Part of a small language model's weights.
Training: a variant of Muon for these matrices, 113M tokens, 6879 steps.
Each number is 200 + 30 x the weight over its row's rms, rounded and kept within 0 to 999. Layers, rows and columns count from 0. The size before them is the row's rms in percent of the matrix's.

# layer 5 MLP down, 64x256, rms 0.0576, rows 0-63, columns 64-127
097,222,190,213,209,176,179,253,212,191,237,148,214,201,229,207,188,239,234,152,243,280,198,219,200,226,217,179,246,159,127,162,206,174,153,89,233,218,197,192,188,183,126,247,201,176,194,231,215,210,193,173,236,228,184,230,183,185,198,174,175,216,213,222,233
099,177,160,211,188,186,214,196,250,201,187,190,192,214,249,167,158,212,196,186,174,234,186,214,127,164,178,209,190,233,163,171,201,213,198,179,195,219,217,203,211,215,201,181,248,217,200,177,272,216,224,188,178,214,180,222,206,209,229,278,253,207,174,167,193
107,176,225,184,168,229,154,200,163,196,201,201,204,203,224,170,192,218,247,153,218,157,239,181,191,191,213,213,155,155,223,274,195,208,178,180,188,222,151,200,196,208,272,228,199,182,213,203,195,175,181,205,220,194,190,219,210,181,217,215,198,201,211,220,221
101,180,211,187,196,202,167,199,218,195,155,163,209,211,168,199,221,249,189,201,245,103,227,192,259,169,216,191,216,156,239,166,202,228,190,204,203,202,200,209,218,184,224,157,163,213,204,246,207,206,191,190,210,201,175,165,183,211,202,224,248,226,222,191,202
101,189,194,224,271,201,217,186,230,206,231,173,208,197,236,207,193,194,174,218,240,249,193,223,238,220,196,169,165,234,209,215,191,189,235,208,207,196,272,202,178,218,140,218,195,216,198,183,238,217,214,140,211,241,219,193,226,184,148,164,190,185,228,163,181
104,165,199,256,172,239,206,186,202,202,228,162,205,213,183,203,191,185,176,213,204,142,235,180,198,198,194,195,170,226,193,174,188,198,149,191,252,289,170,194,201,154,206,244,238,199,202,190,196,239,219,230,170,144,217,231,202,201,199,243,242,198,239,165,205
089,148,203,237,225,273,191,231,204,177,248,222,162,198,191,223,183,124,171,195,194,228,203,190,220,208,208,180,206,200,190,170,232,229,201,238,209,174,257,207,205,190,183,213,280,194,197,266,213,189,185,248,208,245,161,208,213,197,198,228,168,202,231,235,198
112,200,184,226,214,196,214,154,160,195,209,196,192,204,200,200,211,164,148,223,250,135,207,220,245,214,243,223,165,180,177,224,205,161,213,124,179,216,175,203,200,119,167,172,192,151,203,175,201,220,224,214,182,245,240,125,190,192,185,185,140,206,229,188,189
098,223,190,172,219,147,242,215,202,198,238,184,197,223,248,248,92,177,96,178,192,277,171,194,179,189,166,203,244,236,191,185,196,233,219,216,195,160,224,196,203,214,184,212,185,214,192,230,224,216,205,185,199,180,157,231,220,193,230,131,219,189,174,145,231
096,185,210,234,160,169,216,201,145,197,173,208,196,181,209,228,249,102,200,196,201,192,161,198,207,228,187,233,150,230,216,215,209,145,203,182,142,236,177,209,208,180,168,167,200,156,207,192,170,205,191,201,199,221,211,164,208,172,211,96,178,219,185,233,204
099,149,191,247,180,201,219,220,279,202,142,250,192,202,197,204,138,148,230,220,138,253,168,191,176,207,209,242,137,185,191,198,213,183,177,171,197,167,215,204,200,234,172,185,249,184,194,176,191,217,185,171,153,165,222,148,225,195,202,164,210,201,140,189,187
093,160,200,233,180,255,192,198,175,191,182,211,201,191,215,168,236,213,253,224,255,157,167,207,218,173,200,219,265,202,248,258,181,263,165,207,246,214,206,204,227,178,227,170,186,226,190,238,198,218,220,156,182,170,178,228,199,219,166,145,231,173,187,151,199
094,204,210,214,235,175,198,206,245,196,156,197,197,196,176,206,275,158,262,227,232,237,229,256,247,218,230,251,164,195,161,178,213,180,205,263,192,210,237,202,229,191,209,232,204,230,201,190,152,173,192,244,211,172,216,231,219,172,168,204,210,227,245,172,191
094,225,177,187,169,189,175,196,160,233,228,209,200,177,206,199,220,164,212,204,218,169,200,157,120,178,187,181,115,233,232,203,197,202,183,201,148,258,237,201,211,159,203,200,198,208,212,142,209,240,199,245,229,202,226,185,177,198,204,246,163,190,168,152,176
093,246,189,196,179,208,200,184,182,218,166,214,206,167,158,199,200,191,192,206,195,188,141,222,189,171,191,225,146,137,190,192,204,194,180,238,199,174,162,197,233,241,229,270,226,227,193,203,203,177,184,168,209,248,200,191,185,190,176,240,220,211,151,233,176
113,220,163,203,199,197,232,191,168,191,244,218,195,212,154,218,171,200,180,226,198,203,192,139,212,186,202,183,201,200,193,177,214,184,255,144,140,201,203,194,171,178,226,177,120,207,202,218,236,223,203,199,217,212,198,202,210,217,214,219,181,179,173,221,230
107,208,215,194,188,178,188,228,202,166,204,188,210,163,220,172,174,196,258,196,178,104,208,232,194,258,184,210,191,202,225,214,175,187,165,185,198,217,186,198,216,257,189,179,140,206,197,183,179,181,210,238,213,209,168,167,198,187,161,240,176,191,209,166,189
100,228,223,135,173,149,222,213,153,220,203,149,205,178,215,185,260,144,193,206,185,192,188,175,181,180,229,234,162,216,229,155,196,213,196,248,227,171,252,186,160,228,213,164,197,210,199,153,207,194,212,171,244,171,193,218,221,184,228,309,168,177,193,154,194
115,179,195,175,155,192,190,204,190,202,228,229,210,222,166,178,183,241,172,185,206,194,222,205,230,125,187,219,191,236,224,215,206,193,199,230,243,212,197,200,217,208,204,219,192,206,208,268,171,170,208,194,205,189,162,181,225,213,253,185,196,210,174,209,203
093,184,226,166,153,181,209,222,169,191,152,212,202,187,118,185,171,166,221,190,244,222,209,201,206,223,179,203,221,175,191,273,231,236,139,200,232,198,188,207,198,234,190,180,203,183,215,170,202,211,192,164,209,245,200,254,220,205,199,231,181,219,254,210,195
091,180,240,145,212,190,216,171,227,205,103,208,191,228,268,215,218,114,215,203,199,169,191,183,120,183,219,206,176,184,207,190,208,246,215,166,255,238,245,206,184,199,208,197,199,242,211,201,146,216,177,156,179,134,227,185,200,217,202,196,208,210,208,165,237
092,254,207,205,184,266,170,196,213,190,193,218,192,202,201,201,237,175,244,180,202,176,175,231,174,198,195,196,175,184,192,120,204,226,186,227,161,186,205,209,224,260,225,268,237,125,207,170,211,179,152,170,197,160,218,266,172,212,201,208,171,201,224,249,174
093,226,215,186,160,245,191,235,231,188,127,236,190,225,128,193,193,192,278,166,154,237,213,188,230,222,249,183,199,232,185,161,197,187,193,173,147,246,232,209,207,192,240,167,254,177,207,195,187,214,185,184,191,169,250,255,217,199,174,214,216,204,211,202,189
096,204,194,222,221,201,209,243,201,207,186,208,187,178,239,207,150,296,138,195,139,243,202,213,234,163,191,201,199,240,228,201,193,170,235,284,192,237,144,198,167,164,197,254,234,214,202,221,225,170,217,166,190,175,185,178,213,193,170,178,211,222,162,203,223
100,208,214,245,249,220,225,197,251,172,172,213,200,218,213,242,120,190,205,220,144,230,158,169,193,232,210,222,204,246,209,209,200,202,183,215,138,234,246,203,230,178,156,192,180,183,202,180,146,222,186,199,208,247,234,196,223,203,242,210,217,221,227,241,177
095,142,160,175,222,184,217,182,231,179,169,210,192,220,189,237,258,198,152,180,200,211,231,220,181,233,205,199,156,202,199,166,209,202,199,166,227,196,176,200,213,221,186,231,168,190,205,163,206,203,198,184,192,190,201,204,179,183,188,196,183,181,168,183,222
104,238,208,176,220,196,200,170,108,203,212,196,192,193,146,220,230,214,190,206,244,186,206,222,287,205,222,207,249,207,255,248,186,203,252,207,171,136,195,203,210,156,282,194,223,176,198,218,192,210,219,215,191,84,198,212,189,192,186,192,195,186,176,255,198
105,182,195,211,248,215,163,228,197,243,247,170,198,195,165,226,100,266,270,181,224,213,169,242,285,206,167,210,213,230,163,178,215,198,200,191,226,243,191,202,214,212,224,132,194,192,189,162,183,184,228,160,217,222,163,174,193,193,202,173,198,228,215,155,203
106,184,230,226,221,166,210,169,251,197,211,120,185,192,240,183,173,186,163,202,256,289,222,212,113,215,148,212,233,218,136,190,171,218,216,164,177,197,226,183,176,194,180,226,202,165,209,194,201,185,220,153,217,182,216,229,170,198,198,167,217,200,269,198,220
089,166,170,155,177,195,175,226,152,210,222,154,217,211,194,179,248,178,175,216,187,193,218,253,200,175,181,149,252,200,254,185,173,182,212,187,202,162,124,184,198,154,210,206,148,193,212,232,222,183,236,222,220,171,219,146,156,201,190,172,205,200,147,210,211
101,170,182,226,170,151,191,234,131,200,215,196,209,180,195,209,234,216,195,190,200,181,174,150,209,178,225,236,217,174,218,257,207,214,200,241,187,142,199,201,247,235,201,189,195,216,207,157,198,237,266,237,169,206,241,197,185,214,187,216,225,215,219,249,180
109,216,179,155,179,172,198,203,185,182,135,214,179,148,203,211,141,202,234,189,188,167,192,215,227,200,230,207,298,128,270,240,194,185,246,220,179,138,228,208,204,201,229,201,265,184,208,202,189,195,240,215,216,176,205,226,188,196,168,286,177,200,171,215,176
099,126,227,204,206,232,218,218,189,209,178,219,199,211,216,228,159,207,220,183,152,254,204,142,288,199,165,172,239,234,178,198,196,205,227,172,195,166,282,201,166,238,229,210,232,176,201,193,185,197,192,228,205,215,233,195,211,201,206,174,157,205,204,206,188
096,224,234,212,243,209,235,150,212,197,268,168,199,239,247,202,172,194,233,200,240,155,219,146,194,186,168,169,229,241,163,207,183,224,181,173,221,212,217,194,170,215,209,236,232,216,182,234,248,193,221,225,184,162,187,275,191,201,231,272,226,180,184,177,234
097,267,199,133,230,182,213,227,205,199,212,227,207,188,190,174,206,168,208,183,291,153,144,216,138,133,183,232,214,219,213,200,186,227,148,220,219,194,248,204,225,207,220,266,207,256,201,203,183,185,172,190,240,262,177,192,229,225,226,231,160,200,171,165,188
106,202,209,236,188,183,210,196,106,166,165,180,201,215,170,226,281,175,144,209,215,182,175,190,178,150,179,173,203,127,185,122,222,182,272,217,166,171,204,194,212,214,217,168,229,199,203,172,217,169,208,234,210,167,232,173,191,197,206,232,216,206,140,220,220
096,177,223,199,176,201,171,181,249,194,154,216,200,223,212,190,132,215,183,193,156,149,208,195,152,270,166,204,255,197,167,199,204,202,183,184,176,185,113,210,187,145,200,197,231,164,183,239,208,233,175,222,233,284,215,210,167,220,150,167,215,199,219,202,208
098,162,230,190,199,190,209,217,267,178,242,240,199,239,247,195,187,215,229,218,156,186,269,209,183,181,203,206,228,203,201,238,196,231,255,289,223,211,199,203,188,185,178,188,186,213,200,236,183,200,193,246,203,198,223,190,176,197,189,223,219,177,201,152,170
106,166,200,183,189,226,185,239,160,187,186,208,195,239,227,189,193,211,165,152,227,196,198,174,225,134,204,186,221,243,245,242,190,214,254,262,243,180,221,214,232,190,230,137,227,179,196,229,193,187,204,248,166,112,205,185,185,209,192,124,218,219,187,231,192
101,234,192,184,235,228,170,170,265,203,204,201,199,211,171,194,190,209,234,174,207,203,176,189,251,226,233,193,201,176,192,189,214,192,198,116,195,106,241,204,138,224,210,142,233,226,205,205,199,236,189,150,225,170,213,230,184,169,196,254,213,227,203,217,217
096,235,163,187,221,162,197,215,235,209,146,177,206,205,198,175,189,199,212,233,161,324,242,190,241,280,185,190,169,202,176,143,227,147,227,194,203,206,186,197,192,187,137,208,190,154,198,177,204,197,217,173,225,213,193,177,200,204,210,139,150,198,233,171,223
092,154,204,181,210,212,207,168,243,209,239,227,218,186,207,160,267,221,224,225,241,157,175,227,206,212,184,188,210,195,218,239,208,245,221,225,183,207,174,201,164,199,215,204,143,218,188,196,213,191,215,133,220,149,212,167,250,179,182,239,218,196,217,203,171
097,175,194,157,202,188,220,166,205,187,194,170,184,229,188,239,262,201,150,164,171,156,234,226,275,179,215,158,253,175,163,244,208,150,227,183,166,188,161,205,217,200,183,188,199,182,200,172,232,158,215,182,167,236,203,232,198,221,205,229,212,197,200,200,196
108,194,184,181,228,205,168,199,184,221,229,222,206,223,206,257,144,215,205,208,213,263,222,200,155,268,206,223,195,202,183,211,191,184,189,183,178,254,157,202,193,164,113,161,223,249,193,236,181,178,183,189,206,272,121,268,205,191,251,207,173,187,250,196,221
096,194,176,201,208,203,226,188,216,192,167,206,190,172,254,208,219,259,238,255,213,170,192,265,150,171,205,202,197,212,180,193,201,206,201,168,194,236,261,200,205,241,192,247,204,236,200,224,169,209,234,170,241,243,209,243,198,203,170,176,199,193,199,173,180
097,236,245,220,170,205,217,200,158,187,173,174,199,170,215,156,289,195,207,191,255,159,188,190,195,96,200,178,240,179,182,194,204,196,192,271,206,169,216,202,213,182,170,267,165,192,197,220,186,174,229,247,188,181,178,168,206,214,172,221,176,220,230,102,220
091,198,190,177,187,209,205,210,215,228,197,188,192,216,176,218,214,232,147,186,197,132,188,201,164,145,211,158,216,222,232,156,205,203,194,234,201,180,157,204,171,216,230,167,169,213,189,207,183,196,206,233,218,149,212,178,196,227,194,220,230,200,156,201,230
096,243,242,239,212,214,225,212,181,202,149,159,214,197,209,198,210,210,189,219,191,191,221,196,142,220,216,212,241,141,175,220,179,174,121,161,241,230,177,183,245,202,182,238,199,212,194,200,210,186,213,253,150,153,197,214,206,218,217,213,210,196,199,286,201
104,237,178,228,163,162,184,168,226,216,214,208,196,180,187,173,218,226,231,208,171,248,164,205,187,249,223,230,154,166,238,102,221,222,232,222,207,197,294,194,195,237,219,221,207,201,213,199,217,182,165,214,172,174,163,158,195,207,219,198,192,196,211,143,171
108,191,213,233,170,202,171,207,216,212,251,226,222,212,212,193,220,234,154,193,204,202,204,183,150,195,218,181,184,223,213,208,198,182,110,240,253,178,165,202,190,189,167,168,150,212,197,224,212,223,168,165,198,218,141,225,237,216,202,205,146,197,194,192,204
106,222,187,178,191,230,195,156,155,217,204,217,197,207,186,192,320,199,181,212,225,110,198,158,221,212,211,153,180,192,227,186,193,148,213,262,219,175,127,201,231,227,209,169,165,207,199,182,209,188,221,237,178,158,222,233,199,202,193,270,185,182,246,210,228
115,189,207,203,222,194,174,230,211,202,157,199,188,132,190,183,168,246,231,190,166,129,271,215,233,226,165,181,199,200,181,177,201,238,234,155,181,197,214,194,197,183,283,221,183,161,201,180,246,186,156,220,203,178,185,154,187,185,211,244,224,213,225,202,178
114,221,190,235,226,209,210,179,201,231,244,216,203,213,226,219,240,172,198,221,233,348,216,230,171,211,226,212,166,204,156,226,204,210,143,130,185,240,225,197,224,148,219,173,200,261,189,198,229,190,164,207,226,182,160,224,218,181,214,124,178,182,194,307,196
102,221,207,246,197,196,218,174,239,206,234,223,222,214,208,184,191,184,229,211,212,222,186,200,164,246,210,229,223,176,190,193,186,215,189,211,234,159,183,198,173,171,201,137,162,214,197,224,176,203,192,173,208,175,185,211,187,202,186,134,208,190,197,145,200
093,215,200,200,234,192,171,165,240,224,165,238,185,174,228,159,196,202,185,242,188,211,192,180,160,259,189,179,188,196,211,227,198,196,200,176,234,161,256,207,186,199,198,160,259,207,189,188,166,223,198,242,159,244,216,178,167,212,183,211,210,199,204,259,188
104,194,206,254,172,228,220,209,227,206,225,225,204,184,117,212,200,182,195,176,184,187,169,200,235,183,216,214,235,152,193,202,220,185,222,192,221,190,143,200,197,244,213,261,181,181,207,125,209,189,177,182,170,236,185,129,207,181,194,181,240,195,213,263,199
096,204,218,167,199,223,205,208,140,207,218,204,214,223,186,172,197,214,164,221,137,246,145,213,182,168,197,196,179,198,208,190,197,213,163,207,196,239,140,200,213,248,135,243,182,220,186,215,127,186,209,157,199,315,172,206,210,202,180,210,191,196,169,264,202
110,198,190,183,181,200,218,194,182,208,230,187,221,155,209,199,233,252,181,213,210,209,183,196,269,224,181,162,253,215,210,238,175,193,250,174,135,197,207,192,211,191,187,196,161,200,203,135,205,221,171,197,175,272,251,147,193,224,178,168,215,182,201,234,165
096,154,221,166,212,228,207,177,175,188,221,237,199,210,214,182,205,260,204,196,157,103,254,166,193,213,209,221,167,226,236,277,204,200,203,245,208,203,88,207,190,235,259,174,208,178,191,204,216,210,198,234,184,149,235,155,219,197,221,169,203,177,150,105,178
094,278,179,165,190,189,203,223,193,170,199,203,195,199,214,173,177,180,256,182,154,223,269,170,174,206,156,187,152,219,207,250,196,230,204,170,271,219,222,198,194,197,195,239,209,229,204,226,188,210,209,219,182,242,232,197,166,225,263,192,173,198,261,222,174
100,218,202,145,180,144,205,185,244,189,224,202,190,181,175,201,103,194,255,197,168,144,215,186,196,184,208,232,182,182,235,195,196,182,242,220,176,175,220,194,194,159,200,203,222,235,201,230,175,242,222,112,184,163,229,186,228,158,223,212,251,206,184,177,206
089,205,160,221,197,219,210,194,214,212,206,153,200,215,202,241,193,209,149,219,143,289,207,221,228,187,175,162,199,193,165,179,215,193,204,165,229,230,189,193,181,187,181,198,241,175,203,178,213,200,194,208,194,240,190,209,172,240,241,109,261,167,203,211,205
091,208,170,209,199,199,199,232,174,203,230,188,215,202,210,196,164,226,203,174,210,193,198,228,187,206,183,190,158,198,177,211,200,160,179,212,192,217,141,190,158,210,214,162,123,178,207,139,199,172,204,212,192,255,201,222,214,210,211,177,144,214,166,203,230
103,173,237,227,249,215,196,225,160,182,196,201,209,209,196,232,251,132,165,235,217,269,201,222,205,236,201,210,194,240,161,177,175,199,180,248,191,234,229,200,177,237,122,207,198,193,203,231,215,195,147,250,201,249,179,205,198,200,190,137,211,209,175,177,206